From a checkpoint of a small transformer trained on Wikipedia: 30.5M parameters.
Each number is 128 + 24 x the weight over its row's rms, rounded and kept within 0 to 255. Layers, rows and columns count from 0. The size above them is the row's rms in percent of the matrix's.

# layer 5 MLP down (transposed), 1024x384, rms 0.0353, rows 29-46, columns 128-255
size [ 98 105 100  97  97  96 105  99 101  98  97  94 107 102 103 102 100 100]
[[148 107 132 123 162 123 109  91 136  93 167 138 121 152 117 153 163 130 127  95 136 112 123  97 148 128 154 106 115 116 102 131 127 125 122 137 141 157  75 122  97 124 140  83  95 131 181 110 125 178 107 160 108 173 125  80 160 104 122 118 158  79 139 104 104 154 119 141 125 122 117 135 177 141 149 146 143 166 127 123 150 106 124 109 147 111  47 121 110  96 149 134 119 119 135 165  99 140 135  98  92  94 144 112 109 111 136 128  91 107 141 143 128 118 129 132 117 140 138 121  96 108 138 132 151 146 199 122]
 [124 149 140 130  89 109 163 147 152 112 130 118  95 115 116 136 115  91 103 117 139 138 128 112 127 145 139 146  92  94 123 103 132 146 133 161 122 103 152  91  81 127 114 167 121 156  96 138 125 153 157 110 163 118 135 126  98  96 111 118 118 134 102 113  93 155  94 140 138 152  99 110 104 138 149  89 115 128 145 105 137 115  93 162 160  98 129  93 128 121  93 140 160 132  99 125 151 149 117  81 134 160 176 148 126 141 136 160  98  75 166 179 112 129 106 154 144 138 164 106 134 112 140 112 142 126 137 153]
 [167 143 139  89 109 136 140 161 131 154 148 123 113 161 102 111 146 159 151 133 126  95 140 124 172 149 154  74 135 119 118 121 157 150 142 128  75 110 167 135 131 168 116 115  99 133 153 154 108 120 112 102 143 128 113 141 124 137 179 164 127 171 111 157 142 182 119 106 135 125 145 157  89 115 136  96 121 139 131 128 154 104 121  99 114 135 161 139 163 135 134 118 124 159 107 159 155 133 156 193 141 116 107 118 126 108  80 152 113 166 157 168 132  92 150 150 108 110 145 136  84 101 128 167 110  97 102 162]
 [ 87 148 127 128 143 113 133 110 149 142 132 142 125 147 133 148 135 154 153 157 117 146 133  88 132 124 125  96 155 132 140 153 144 153  96 171 100 133 108 107 115 170 140 127 128 111 150 123 167 155 163 104 106 107 128 129 144 112 118 170 181 125 139 134 129 148  80 170 109 152 160 129 121  87 127 137 123 150 104 100 134 160  89 168 148 139 126 141 128 125 109 116 166 117 123 171 183 111 155 128 185 147  84 121  99  95 139  96  99 181 104 121 122 134 151 143 136 126 125 125 107 109  97 101 109 156 118  69]
 [135 116 142 174 114 161 120 101 128 134  95 114 128 105 144 150 119 107  73 134 111 132 123 123 146 143 112  92 118  80 120 151 140 143 157 146 122 108 108 133 126 124 133 131 130 132 112 103 110 123 128  94 139 105 110 102 118 128 140 119 138 121  91 117 123 117 134 112 105 138 139 124  91 146  78 100 120 149 149 134 103  83 130 100 140  72 159  83  92 161 155 135 110 176 106 149 118  96 138 141 160 100 164 109 156  88 135 135 122 124 125 105 146 122 104 124 102 119 119 140 136 113 140 135 122 147 151 151]
 [143 143 115 120  42 112 142 154 121 103  98 120  87 164 150 140 123  88 139 112 107 142 111 130  93  96 149 149 128 144 168 123 100 141 105 135 107 173 157 129  93 122 169  89 160 140 115 105 128 163 133 132 136 129 136 155 126 157 168 125  83 126 103 151 142 165 105 112  93 157 176 117 129 153  85 101 120 140  87 104 160  92 106 113 135 123 100 114 133 128 138 125 131 130 135 122 157 113 118  99 139  86 150 116 132 141 157 155 121 122 134 164 144 161 155 161 158 104 153 132 120 181  96 124 119  77 143 150]
 [119 130 191 138 126 136 113 174  96 141 190 103 113 169 136  93 107 141 110 171 126 147 144 134 134 117 106  96 130 125 138  95 141  79 106 141 159 139 106  98 133 161 146 163 120 107 147 124 113 159 116 127  88 102 122  87 110 161 132 129 115 118  97 133 172 125 115  93 121 130 117 109  92 145 111 114  80 129 147 109 105 150 111 114 105 132 148 135 125 146 144 189 110  78 161 122 121 122 154 115 124 101 176 113 165  95 129 150 105 132 135 133 107  66 117 155  71 116  94 109  84  98 145 129  95 150 132 135]
 [148 104  99 160 132 108 124 152 150 137 130 132 167  97  93 127 150 129 147 158 146 108 112 103 134 147 133 153 119 156 144 127 136 136 151 166 161 140 151 152 114 108 120 130 154 120 110 179 139 104 136 135 148 154 133 115  95  83  97 114 139 100 110 106 141 151 139 100 123 119 139 147 135 126 150 144 106 156 129 109 159 113 137 104 143 122 139 152 128 132 161 171 144 138 130 140 108  93 104  95 116 160 151 126 103  90 172 101  69 137 178 140 115 133 104  94 176 133 182 113 108  86 147 143 102 111 145  97]
 [157 142 104  81 161 168 112 130 129 155 141 151 130 144 146 144 122 154 117 138 130 140 133 132 133 133 145 152 124 142 111 172 121 107 162 132 113 128 133 108 145 124 139 145 141 150 113 121 158 153 118 115 149 143 129  98 151 143 109  99 141 137 153 126  81 120 138 116 140 181 102 131 104 111 141 129 194 122 118 154 127 122 117 102 125 161  83  97 101 116  99  91 127 132 150 150 110  93 175  93 113 143 121 124 111 112  95 137 121 125 111 129 138 105 108 158 136  74 125 163 122 101 181 146 114  88 115 139]
 [150 120 117 156 100 127 128 160 139  94 147 136 122 106 125 143 132 109 114 142 110  98 124  81 122 159 142 110 143 106 161 149 119 109 104 133 137 168  97 151 106 141 134 108 135 125 146 156 171 114 136 145 118 135  89 109 186 128 148 122 166 123 128  97 158 120 127 113 108  89  83 140 146 151 115 121 143 116 117  98 137 149 119 109 145 141 155 145 104  93 121 133 156 121 169  84  68 145 141 105 143 107 132  84 142 112 145 132 140 106 134 195 135  90 124 148 165 122 127 146 153  99 107 149 121  95 203  92]
 [157 139 134 110 171 135 104 123 163 110 138 137 142 129 118  92 150 156 131 150 143 118 114 100 149 108 107 119 107 139 166 147  99  86 119  91 111 136 171 140  93  91 127 121 158 131  95 105 100 103 139 129 108 130  97 177 147 161 164 142 140 143 184 137 117 162 206 135 139 124 134 172 158 117 151 116 142 124 126 114 140 146 114 118 165 131 158 107 155 149 111 145 129 151  98  74 102 131 162 137 146  78 114 118 157 160 181 113 119 107 140 121 129 117 135 115 120 180 127 107 143 128  87 127 143  99 131 126]
 [107 139 129 150  75 117 137  80 112  88 169 148 111 133 115 112 142 139 141  97 110  87 169 118 111 106  96 172 145 116 172 174 106 132 106 119 121 126 114 144 120 139 115 128 120 113  86 134 126 127 113 157 103 107 138 122 145  92 128 134 144 127 142 137 128 156 126 125 170 137  99 147 110 136 153 135  59 148 146 134 117 141 112  92 150 169 130 172 138 104 220 152 135 115 155 140 116 169 129 179 121 108 130 127 127 128 164 143 159 111 142 113 141 123 105 111 160 101 156 182 119 132 125 137 134 159 125 142]
 [ 87 104 114 110 123 128 109 139 158 152 152 145 140 119 133 150 128 139 135  92 190 164 151 143 119 103 137 142 166 131 110 158 149 169 135 148 127 148 112 116 114 131 138 118 137 158 109 148 135 113 158 124 112 177 117 137 150 170  90 111 128 117 128 165 122 157 105 150 110 157 158 110 112  99  92 109 129 122 141 147  67 148 131 130 141  98 142 110 153  64 139 136 101 138 136 110 116 136  92 165 127 160 112 125 141  75 153 165 111 118 109 145 169 163 119 107 119 139 129  96 100 114 130 129 107 106 108 142]
 [113 154 133  83 119 116 139  98 127 124 132 105 130 148 168 192 114 159 102  99 142 123 150 121 129 162 150 174 116 111 148 138 131  94 142 171 140 158 143 134 115 130 143 118 141 138 119 113 167 132 133 114 161 128 141 121 154 100 128 135 136 149 157  75 122 149 110 139 130 158  89 192 144 117 142 127 161 103 101 121 122 145 126 140 171  91 149 119 137 108 156  95 107 114 135 145 143 136 172 111 126 125 129 111 175 123 138 155  99 153 161 126 124 128 177 131 186 141 117  87 113 117 145 104  85 139 126 183]
 [122 147 137  93 199 119 120 137 126 146 143 142 151 152 142 111 116 118 170 129 140 110  84 176 160 136 128 110 135 150 152 106 135 132 125 114 118 112 170 127 158 135 104  90 113 143 136 118 110 150 123 150 144 125  97 146 142 145 105 113 136 113 110 122 112 143 129 129 132  91 111 110 139 146 166  78 144  81 152 107  95 139 141 101 149 156 111 147 132 163 189  77 111 117 127 166  90 175 160 120 147 110 148  74 108 169 149 136 117  97 163 101 142 119 118 145 120 102 127 149 181 155 113 128 129 107 157 105]
 [130 120 165  99 169 159 160 116 102  72 111 146 102 132 100 150 121 115 136 158  72  89 116 108 124 130 132 117 136  99 140 122 126 134 104 175 155 109 120 107 141 131 104 129 155 135 120 112 183 142 136 161  97 104 141 119 125 139 165 122 101 108  98 134 111  91  81 110 118 159 167 160 144 134 133 106 151 101 116 153 145 141 141 141  98 144 116 132 124 134 123 134  99 124 106 145 161 100 109 161 128 138 128 115 121 153 129 110 120 144 132  80 133  85  64 145 140 156 158 125 152 158 138  98 119 161 118  85]
 [ 99 167 126 102 118 167 133  80 108 146 110 151 121  78 170 116 150 167 127 120 162 103 110 150 106 113 120 155 115 161 155 163 123 148 130 101 141 104 104 117 163  93 136 107 135 125 170 111  93 125 111 139 156 153 133  94 123 144 116 108 126 130 102 115  86 143  70 139 101 134 140 145 135 115 129 130 127 130  98 113 153 129 138 135 115  94 153 116 119 123  85 141 132  96 121 117 137 181 117 116 163 115 161 112 127 104 123 118 149  91 127 114 115 101 103 139  97 184 166 161 130 143 137 152 154 119 122 103]
 [ 76 151 126 165 194 168 115 114 113 145 116 134  88 134 120 109 115 122 112 142 101  88 172 129 119 159 105 108  91 118 105 162 103 151 116 132 119 126 125 148 116 111  87 110 163 132  89 126 128 127 153  96 126 147 172 122 142 153 113 136 131 146 148 123 125 135 135 119 137 166 116 150 107 108 136 128 170 152 111 128 122 141  82 101  61 140 124 128 131  94 107  82 113 152 142 129 122  97 158 106 102 114 113 102 156 148 111 159 121 103 137 107 117 103 147 129 140 103 117  74 103 154 163 115 144 116 168 103]]
# layer 5 MLP gate, 1024x384, rms 0.0356, rows 30-47, columns 128-255
size [ 94 101 103  99 102 106 100 117  89  96 101 112 103  99 105  98 102 103]
[[ 67  97 122 137 113 131 100 134 131 134 123 103 160 139 156 119 118  76 103 124 125 145 161 128  83 163 140 147 156 112 129 133 100 130 121 154  78 117 112 120 164 130 136  95 128 141  77 170 113 134 112 165 138 135 110  90 148 117  84 101 142  87 126 174 113 148 127  83 173 145 160 148 116 123 155 131  92  83 194 114 105 157 107 143  94  78 151 125 136 122 134 123 124 104 150 134 147 184 128 123 119 162 123 153 163 152 171 125 130 125 127 123 126 141 132  82 146 141 149 115  94 111 127 105 123 110 102 103]
 [112  92 114  61 122 135 139 136 111 136 143 150 142 157 141 150 113 138 124 150 106 124  71 147 116 141 112 173 108 133 142 163 119  98  92 132 110 126 110 123 131 132 155 105  84 136 164 152 152 157 136 139 170 152  91  90 143 160 122 137 121 111  66  93 145 120 113 109 138 137 181 122  93  84 146 134 121 123 126  73 169 161 166 127 125 106 113 162 141 181 183 132 124 129 150 151 130 174 106 118 144 152 147 107 103  86 135 149 124 162 164 139 146 141 153 117  63  98  93  97 121 134 128 109  94 146 138 104]
 [165 153 184 153 157 102 122  88 161 147 152  96 101 101 110 128  81 152 172 142 145 109 134 156 118 136 133 147 103 163 128  99 157 104 148 113 126 100 150 122 113 147  93 106  94 147 112 120 168 147 142  94 142 126 158 123 142 136 172 125 168 106 117 109  91  95 106 144 136  99 113 132 110 112 142 158 173  95 144 175 128 107 114 143 130 137 100 125 142 149 125 164 119 142 113 148 122 104 102 142 119 111  98 102 165 127 162  78 110 151 124 165 172 116  96 122 128 132 174 136 126 115 106 159 177 104 138  94]
 [ 84 134 168 154 142  99 113  91 175 112  85 111 160 116 144 113 113 156 128 132 116 149 107 128 136 163 100 141 156 116 132  97 137  97  92 117 165 148 156 158 125 150 163 176 138 151 122 163  97 107 128 137 107 137 115 134 144 115 144 112 106 118 114 174 125 135 107 154 154 117 119 122 101 117 106 142 153 135 103  69  98  66 173  90 156 139  94 125 126 108 145 123 165 105 124 135  95 121 166 108 144 125 110 110 105 132 110 117 179 144 107 113 160 134 166 130 113 133 181  80 104 182 128 162 106 139 103 110]
 [149  76 110 144 120 143  90 125 119 141 124 135 139 126 125 134 132 140 117 124  91 101  86 110 104 174 137 182 103 152 164 160 147 121 105 142  99 172 113 121 145 101 127 122 119 136 128  75 123 106 109 140  94 168 147 104 142 145 132 113 130 111  90 167 120 110  66 131 154 118 123 126 101  95 120 150 124 143 114 156 131 125 121 146 116  81  81  82 135 143  83 182 134 120 135 127 138 124 126 141 119 121 161 142  99 112 169 121 135 115 131 115 107 190  76 131 140 127 119 123 101 126 110 112 149 151 153  92]
 [132 135 128 128 117 140 112 115 168 131  94 138 160 109 111 141 122 126 127 134  98 148 115 134 100 116 116  94 104 135 104 119  90 156 120 150 170 112 134 120 113 163 120 128 148 122 120 125 106 135 148 113 152 104 151 102 136 109 134 112 131 109 131 125 145 108  65 110 140 112 117 181 130 130 130 142  86 143 126 128 138 102 125 128 162 120 136 115 122 136 127 149 130 120 104 174  94 102 127 156 156 116  87 117 165 178 154 123 167 128 129 112 121 147 132 137 121 151 223 121 145 154  91 103 142 113 166 113]
 [151 144  69 159 154 123 128 161  93 150 122 153 154  88 159 113 116  99 108 141  99 163 121 129 177 104  94 122 134 132  88 156 176 118 118  90  83 132 127 119 121 127 114 121 141  69 156 102 122 101 149 132 159 100 135  84 143 138 126 152 126 103 142 139 117  84  97 138 113 148 104 164 121  96  93 134 121 114 122 118 139  95 129  84 105 134 128 162 109 156 115 178  91 101 137 157 138 149 103 146 120 102 133 119 108 127  78 109 110 127 115 144 112 108  69 153 172 150 145 101 112 116 135 160 169 119 126 151]
 [160 155 170 102 140 112  97 158 114 139  93 107 177 136 148 123 154  74 133 147 160 161 157 111 139 127 167 111 108 107 128 138 144 123 103 142 123 138  93 136 152 163 110  81 129 117 139 152 174 114 136 132 112 136 144 119 130 160 112 152 101  99 140 119 132 138 139 130  98 137 143  82 139 143 148 115 167  92 123 121 103 159 137 162 129 145 147 164 158 139 141 175 121 102 148 137 148 126 120 126 100 130 152 149 127 107 106 130 105  95 121 120 121 173 121 109 164 131 131 155 140 116  94 121 129 110 110 189]
 [118  83 122 130  90 139 156 140 123 123 141 134 130  92 143 149 111 139 169 122  98 152 124 152 121  96 116 148 151 145 108 141 122 125  94 130  98 132 125 140  87 129 135 161 123 127 113 126 128 113 123 121 132 184 102 124 158 134 113 142 123 108 143 133 127 126 154 113 128 178 118 148 147 131 136 135 137 139 155 191 143 154 129 100 173 115 146 116 107 169 184 132 153 170 124 142 152 135 120 111 137 145 137  97 142 150  88 165 129 149 143 111 129 148 115 120 106 130 132 133 135 106 158 132 117  99 132 119]
 [ 94 122 111 115 156 128 100  47 102 152 185  80 108 142 157 122 118 126 138 142 137 106  77 173  78 101 120 146 121 146 167 112 130 125 119 151 135 156 143 137  99 131 158 135 118 134  86 141 130 120 129 143 176  98 110 109 118  89 160 121 104 126 123 127 136 170 166 150 132 162  82 125 124  99 102 148 167  99 135 146 142  95  98  95 134 100 156 111 136 167 126 123 133 149 137 103  83 104 163 142 144 145 105 138 111 173 162 102 119 147 128 150 127  65 148 123  43 137 134 124 109 115 102 112 113 112  91  75]
 [140  82 125 134 141 145  98 155 116 129 115 118 146 116  98 132 141  85 113 134 121 128  89 126 103 142 167 127 100 123 138 143 148 177 157 159 101 144 132 136 207 122 121 117 163 143 169 151  95 131 167 109 149 177 113  80 112 131 192 125  87 136 176 160 133 106 109 110 152 116 113 114 133 101 128 123 146 114 139 136 131  97 135 138 129 149 106  95 102 160 102 105 131 121 121 135 111 119 111 129 149 125 125 126 113 150 149 122 117 133  99 121  94 144 139 151 103 140 141 107 125 161 128 111 121 128 144 117]
 [135 103 149 141 138 152  96 112 119 108 101 167 121 140 155  98 144 120 146 170 113 149  93  95 128 106  99 105 133 139 150 156 134 120  93 154 137 133  99 110 170  95 142 112 143 103 182 102  84 170 171 113 148 114 127 151 102 104 118 132 142 153 111 121 146 155  87  88 129  80  96 104 109 104 115 102 149  95 122 106 127 130 109 160 183 139 143 123 138 124 102  92 146 135 166 108 136 138 149 106 132 145 163 149 129 149 120 132 142 130  86 135 141 114 108  84 114 129 137 147 126 115 121  99 109 139 105 138]
 [127 117 125 129 121  98 142 127  90 117 107  95 131 116 174  92 143 121 116 139 148 107 162  99 153  96 120 141  58 106 151 151 134 140 134  85 123 134 139 126 165 133 116 119 115  90 112  71 136  96  90  77 128  98 139 142 136 105 121 162 106 116 147 102 152 116 166 127  93 147 168  96 158 140 153 104 151 130 125 150 144 106 107 163 154 127 139 123 120 118 178 117 129 121 116 120  97 125 154 125 141 126 111 126 104 145 111 156 108 135 120 136 106 132 134 120 117 109  98 110  97 135 149 162 144 104 108  84]
 [100  98 120 135 149  89 127 123 101 126 124 164 109 143  93 184 184 134 147 167 108 110 165 129  94 117 112 162 118 114 156 157 133 138 125 124 120 114  95 111 146 133 129 150 104 153 143 139 165  96  97 121 100 126  90 109 105 130 154 150 122  96 123  97 137 109 131 103 114 143  82  96 118 161 122 122 117 136 134 126 116 163 151 114 128  96  90 122  85 113 133 110 138 154 108 140 127 104 126 157 159 158  93 159 159 137 170 165 159 138 114 125 155 135 147 105 124 143 103  92 148 119 131 123 129 142  92  88]
 [156  96 110  94 109 117 133  83 105 111 169 159 102 167 114  96 153  99 111 128 185  83 122 122 120  66 104  94  95 140  99 145 136 127 106 117 125 122 104 106 159 141 166 100  98 135  91 128 121 118 115 145 144 122 126 168 140 144 128 127 183 133 130 105 146 138 104 140 159 166 114 165  91 127 128 118 104  61 162 126 139 163 166 114  92 148 141 125 143 153 144  73 120  87 138 143 134 155  76 118  97 154 136 130 114  89 142 138 132 154 108 126  96 165 162  99 142 162 145 133 110 135 150 100 149 156 126 127]
 [125 168 124 128 108 125 109 134 114 151 157 156 117 142 143 125 129 147 159 125 129 168 155 127 128  99 132 175 136 140 131  89 121 117 136 158 124 116 123 161 201 129 118  97 163 151 132 130  76 107  96  95  96 155 140 162  96 152 157 136 115 146 137 160  98  83 135 112 157 117 160 171 139 131 112  95 143 101 140 106 113  97 119  66 141 126 138 102  99 141 144 154 128 102 174 119 142 103 129 126 119 113 154 137 170  95 141 113 127 139 168 116 116 146 187 139 116 141  88 154 139 145 164 112 133 132 136 137]
 [147 139 103 166 152 150 144 138 124 111 157 146 122 118 101 113 120 141 132 137 104  83 110 125 150 113 148 102 153 163 150 126 132 103 118 163 128 178  89  90 137 120 135 142 146  94 112 105 118 183 148 108 113 140 119 162 138 121 112 143 146  80 121 132 157 150 137 161 176  84 194 127  70 119 120 121 129  97 143 152 112 122  93 120 141 125 115 124 121 142 141 122 123  83 117 158 137 141 174 137 104 141 158 129 131  72 133 128 168 117 132 137 149 182 149 106 135  99 157 113 164 132 175 173 123 113 109 131]
 [115 110 141  97 115 149 107 146 104 143 164 162 125 121 117 153 126 125 159 138 113 121  98  92 155 123 147 138 104 109 125 151 161 161 108 107 142 121 122 131 152 141 175 150 124 153 149 132 151 148 101 159 154 148 115  87 162 141 133 124 135 146 147 148 134 119 160 121 119 147 225 120 125 174 104 167 128 131 151 171 125 173 140  96 135 119 132 146  83 119 109 124 148 144 149 115 107 132 150 119 179 162 124 149 116  93 127 127 148 153 119 157 119 144 157 135 101 111 141 118 123 135 127 119 105 130 138  98]]
# layer 5 MLP up, 1024x384, rms 0.035, rows 30-47, columns 128-255
size [100 101 100  95 106 112  96 115  90  94  88 105 102 101 109 107  96 107]
[[125 116 157 157 101 124 132 159 113 129  87 121 117 103 112 148 133 106  78 139 102 122 143 138  92 149 114 120 129  89 188 153 147 163 132 139 108 125 119 150 129 134 152 126 108  93 154 167  84 170 100 159 122 119 158 110  96 120 101 150 120 107 126 144 123 131 157 133 129 126  99 137 113 145 194  97 101 104 113 100 134 142 164 131  83 136 138 150 145 130 102 127 160 146 142  98 116 121  96 137  87 138  75 173 114 130 101 136 102 125 122 136 110 133 114 102 125 145 109  90 146 149 119 144 128 165 137 116]
 [105 108 157  98 167 129 168 156 127 157 152 136 110 163 137  59 165  87 149 120 113 162 120 114 124  87 122 118 117 141 120 164 148 158 131 213 127 141 130 142 127 104 151 166 126 151 144  82 130  89 132 113 165 119 114 127 159  94 143 103 116 106 145 124  79 147 150  88 161 141 137 142 123 121 127 137 173 115 127 156 121 105 124 122 113  96 140 153 134 156 121 137 151 129 150 125 122 143 127 149  84 144 121 128 140 121 138 141 142 105 137 120 139 162 137 147 100 148  93 137 119 173 164 108 152  97 144 161]
 [137 131 173  88 158 123 107  77 127 114 129 103 154 128  75 112 122  91 114 131 155 160 149  72 154  95 132 114 100 129 135 118 142 107 135 160 105 143 128 154 110 105 124 134 123 104 147  93  85 179 133 138 163  94 135 109 133 117 125  92 108 114  89 116 113 121 106  89 145 173  91 169 142 161 159 128 120 115 140 123 128 163 140 124 114 128 116 133 121 105 120 118 123 137 115 139 147 125 148 157 139 115 148 127 130 147 128 133 122 119 157 137 103  94 135 120 105 143 114 125 122 160 115 164 115 105  90 192]
 [ 90 130 154  90 154  92 117 141 165 148 147 125 128 158 140  96 116 170 127 152 119 150 101  96 111 133  94 137 118 107 116 100 149 146 109 152 110 139 166 125 142 123 145 188 110 168 116 145  87 137 157 136 158 107 100 158 138 154  97 108 111 121 156 152 117  99 172 133 139 181 105 119 104 104 124 150 137 147 112  96 148 134 100 109 149 112 125 116 146 109 147 158 150  91 141 147 141 133 168 125 137 120  76 113  90 123  97 125 129 156  90 129  95 140 147 136 139 139 139  84 109 147 119 174 146 140 132 156]
 [178 140 126 112 143 126  88 126 130 139 111 159 125 130 129 110  99 145 132 122  98 139 119 144 137 123 132 108 152 116 153 104 119 158 157 137 118 148 164 145 102 108 102 119 132 147 138 132 147  85 124 160 146 136 120  90 146 131  94 129 125 123 147  99 148 142 154 155  82 108  66 105 184 155 131 114 157 121  91 139 151 122 113 118 151  66 114 148 120 157 136 148 151 108 142 168 145 108  96 140  74 117 145 135 137 103  67  48 110 156 133  74 140 114  76  96 109 107  86 107 143 134 120 111 147 116 132 123]
 [143 146 101 144 137 157 142 115  98 132 151 110 121 150 107 140 123 141 132 137 124 109 151 109  90 117 147 167 113 173 142 101 108 120 129  88 130 104 168  85 135 154 112 157 155 162 106 155 100 149  89 104 109 140 138 137 108 130  98 120 110 112 112 147 138  83 127  92 166  90 106 153 156 119 144 159 103 104  94 123 151 139 110 136 142  95 143 103  93 132 145 161 141 102 124 111 135 114 150 157 126 155 115 111 145 119 101 164 111 128 124 139 144 156  76 119 116 127 143 125 166 159 125 175 145 155 105 134]
 [145 132 116 105  95 112 140 150 153 143  91 119 158 110 114 102  97 111  84 117 151 126 102 113 105 103  88 106 128 169 139 118 130  99 133 112 119 144 119 118 185 167 109 136 152  82  88 154 108 144  98 152 159 142 107 151 154 162 115  71 193 118  81 141 109 119 159 126 171 101 137 105 142 117 155 167  96 144 107 109 152 106 148 146  73 128 126 117 159 108 151  95 131 104 184 111 128 163 139  75 106  87 129 143 110  87 158 111 167 106 144 113 150 136 161 109 138 126 131 113 124 124 176 129 116 137 143 125]
 [117 139 101 120 109 131 161 136 117 120 126 119 124 163 141 137  98 111 111 128 145 126 132  79 118 137  75 121 114 142 132 102 138 149 136 119 165 154 148 129 106 111 147 154  99 157 104 105 154 101  88 142 141 153  91 165 132 144 120 126 146 140 140 143 139 127 146 153 147 144 121 151 145 136 109 125 125 171 116 116 114 113 162 114 131 165 104 152  93 130  84 102  95 176 123 142 112 111 129 124 137 127 138 109 161  70 141 118 159 135 157 133 112 109 109 134 138 149 128 122 136 121 146 127 171 143 151 160]
 [151 146 123 115 112 179 120 108 133 103 124 119 113 128  98 162 152  99 141  96  85  89 148 105 135 101 160  88  70 181 114 104 105 106 122 129 121 115 127 102 122 112 130 149 117 117 143 157 122 107 132 157 173 103 102  94 156 154 135 122  95  87 145 136 112 135 129 120 117 145 128 126 148 151  99 125 185 170  93 136 144 156 110 124 142 120 129 162 121  92 133 121 130  74 167 128 124 171 146 135 138 116 125 188 155 165 146 154 143 158 117 105 102 100 110 152 152 128 107 124 125 132 134 157 109 131 146 130]
 [140 120 171 118 169 124 132 112 132 151 165 116 165 129 137 135 111 171 109 125 121 158 128 115 128 165 134 136 118 153 151 162 105 121 135 123 126 148 119 110 163 139 196 130 104 156 138 176 116 108 135 131 115 125 126 136 156 146 154 123 158 139 166 114 156 149 157 143 111 139 115 133 160 159 108 178 139 132 142  88 102 119 154 119 139 115  98 163 147 146 151 119 138 158 122 119 103 113 104  99 113 176 155  82  97 141 122 106 123 137 155 114  91 136 160  98 131 160 115 149 127 154 154 126 137 130 147 112]
 [121  92 117 172 138 104 120 157 138 117 160  83 147 147 128 125 146  96 134 150  93 137 114 128 134 125  97 147  97 135 124 124 188  95 108 109 148 129 127  56 129 185 123 123 184 168 146 119 152 118 161 133 149 151 138 136 148 158 115 157 126 109 139  82  97 137 116 110 136 141 126 118 157 120 146 111 143 141 137 143 108 148  86 128 121 126  93 152 121 117 124 141 132 151  75 101  91  99 166 132 120 121 120 100 158 162 110 120 119 139 147 175 113 109 109 127 111 131  99 137 136 137 136 106 110 143 109  98]
 [134 137  85 157  93  77  60 118 118  84 172 105 126 140 116 156 152 146 120 127 144 159 162 126 121 113 107 141 141 119 126 127 145 182 117 153 175 174 137 135 148 127 150 151 127 134 114 121 171 147 100  83 103 129 134 107 106  95 189 163 152 116  91  97 156 109  92 145 155 160 120  66 112  98  79 123 126 114 151 157 133 123 140 136 103 152 120 129 176 115 137  98 172 178 123 140 138 142 124 134 126 114 141 110  99 137 131 147 132 155 139 118 175 131  90 132 116 122 123 127 113  95 123 116 147 128 137 130]
 [162 123 119 128 119  77 165 124 146 108  95 117 108 153 157 116 115  90 128 178 144 129 151 112 178 144 156 110  94  67 114 122 139 162 127 152 129 138  73  98 113 159 130 102  71 136 140 120 162 138 121 131 124 161 106 126  84 118 132 102 120 140 141 139 113 106 142 128 145 134 117 157  93 139 152 137 127  92  93 153  89 124 134 160  96 141 119 171 105 110 148 136 122 122 113 107 126 154 137 143 113 162 114 120 119 112 122  74 123 128 139 122 117 114 124 100  56 131 122 124 119 121  79 150 115 166 120 133]
 [144 126 110 169 151 150  70 132 109 154 123 113 105  71 114 158 142  82 115 113 129 111 136 160  76 110 132 123 108 126 113 133 146 142 113 151 116 102 123 126 137 144  92 133 103 122 138 100  91 115 131 139 107 119 128 100 138 160 173 135 126  87 116 130 120  94 100 179 105 121  90 174 114 131  89 113 150 166 141  94 122 104 133 177 156 106 148  94 101 143 148 146 119 165 104 127 106 131 122  92 152 110 130 207  89 152 117 133 129 115  80 112  75 147 153 146  96 100 129 140 163 125 131 126 157 153 112 123]
 [104  70  69 109  93 129 130 138 115 128  94 145 132 173 134  91 151 100 155 118 119  94 131 147 155 102 164 123  82 174 107 140 134 179 116 123 100 117 128  93 123 168 135 120 124 140 122  66 127 152 153 166 150  84 129 137 135  69 114 138 145 115 134 139 151  97 143 160 138 130 130 147 140 104 142  90  90 137 147 122 118 122 126  73 104 139 143 148 143 120 134 131  97 108 117 139 147 118  98 150 142 119 173 144 109 154 130 136 130 152 125  90 145 141 123 126 151 120 132 101  94 145  84 132 104  97 136 149]
 [ 90 118 154  98 142 123  90 148 100 119 138 162 139 113 151 147 140 175 167 127  90 148 159 109 141 124 137 178 131 123 119 103 124 130 129 140 117 156  97 149 149 168 122 101 150 126 109 133 100 119 119 115 122 125 157 109  59 116 182 118 119 168 150 156 150 109 147 110 132 134 150 149 140 181 119 118  98 151 145 104 150  91 107  99 128 116 129 106 136 119 142 126 149 117 118 115 127 106  86 114 116 124 181 122 119 104 133 121  96  96 138 151  96 110 153 120 154 143 147 157 142 109 180  90 100 144  99 126]
 [120 133 120 131 157 123 134 130  87  82 154 138  89 153 139 141 115 166 158 170  85 127 127 106 116 134 103 154 113 109  90 132 104 177 108 134 119 135 164  91 144 127 133 151 145 145 116 130 144 133 156 174 151 121 135 116 129 161 106 109 116  92 148 125  97 150 147 146 139 157 152 123 128 149 108 130 119 136 118 121 134 160 127 152 131 125 142 171 142 143 112 114 131 171 134  74 147 139 136 140 138 142 106 111 129 139 104 132 111 207 132 138 112  92 123 128 156  69 132 157 112 108 166 125 120 128 109 135]
 [119 127 134 149  82 132 168 156 134 137  95 139 107 134 146 137 145 117 108  90 103 103 129 123 144 124 202 180 111 115 149 139  81 106 123  87 177 175 111 139  92 110  97 118 101 165 125 132 130 126 113 129 103 125 128 105 134 122 106 181 156 134 140 145 114 145 127 157  79 111  99 115 118 112 138 128 147 101 125 169 157 136 132  98 135  88 130 140 106 136 115 148 159 176 141 147 124 123 147 109  85 155 124  89 121 109 172 102 146 160 140 121 125 138 130 130  73 148 123 108 142 147 111 146 130 106 152 125]]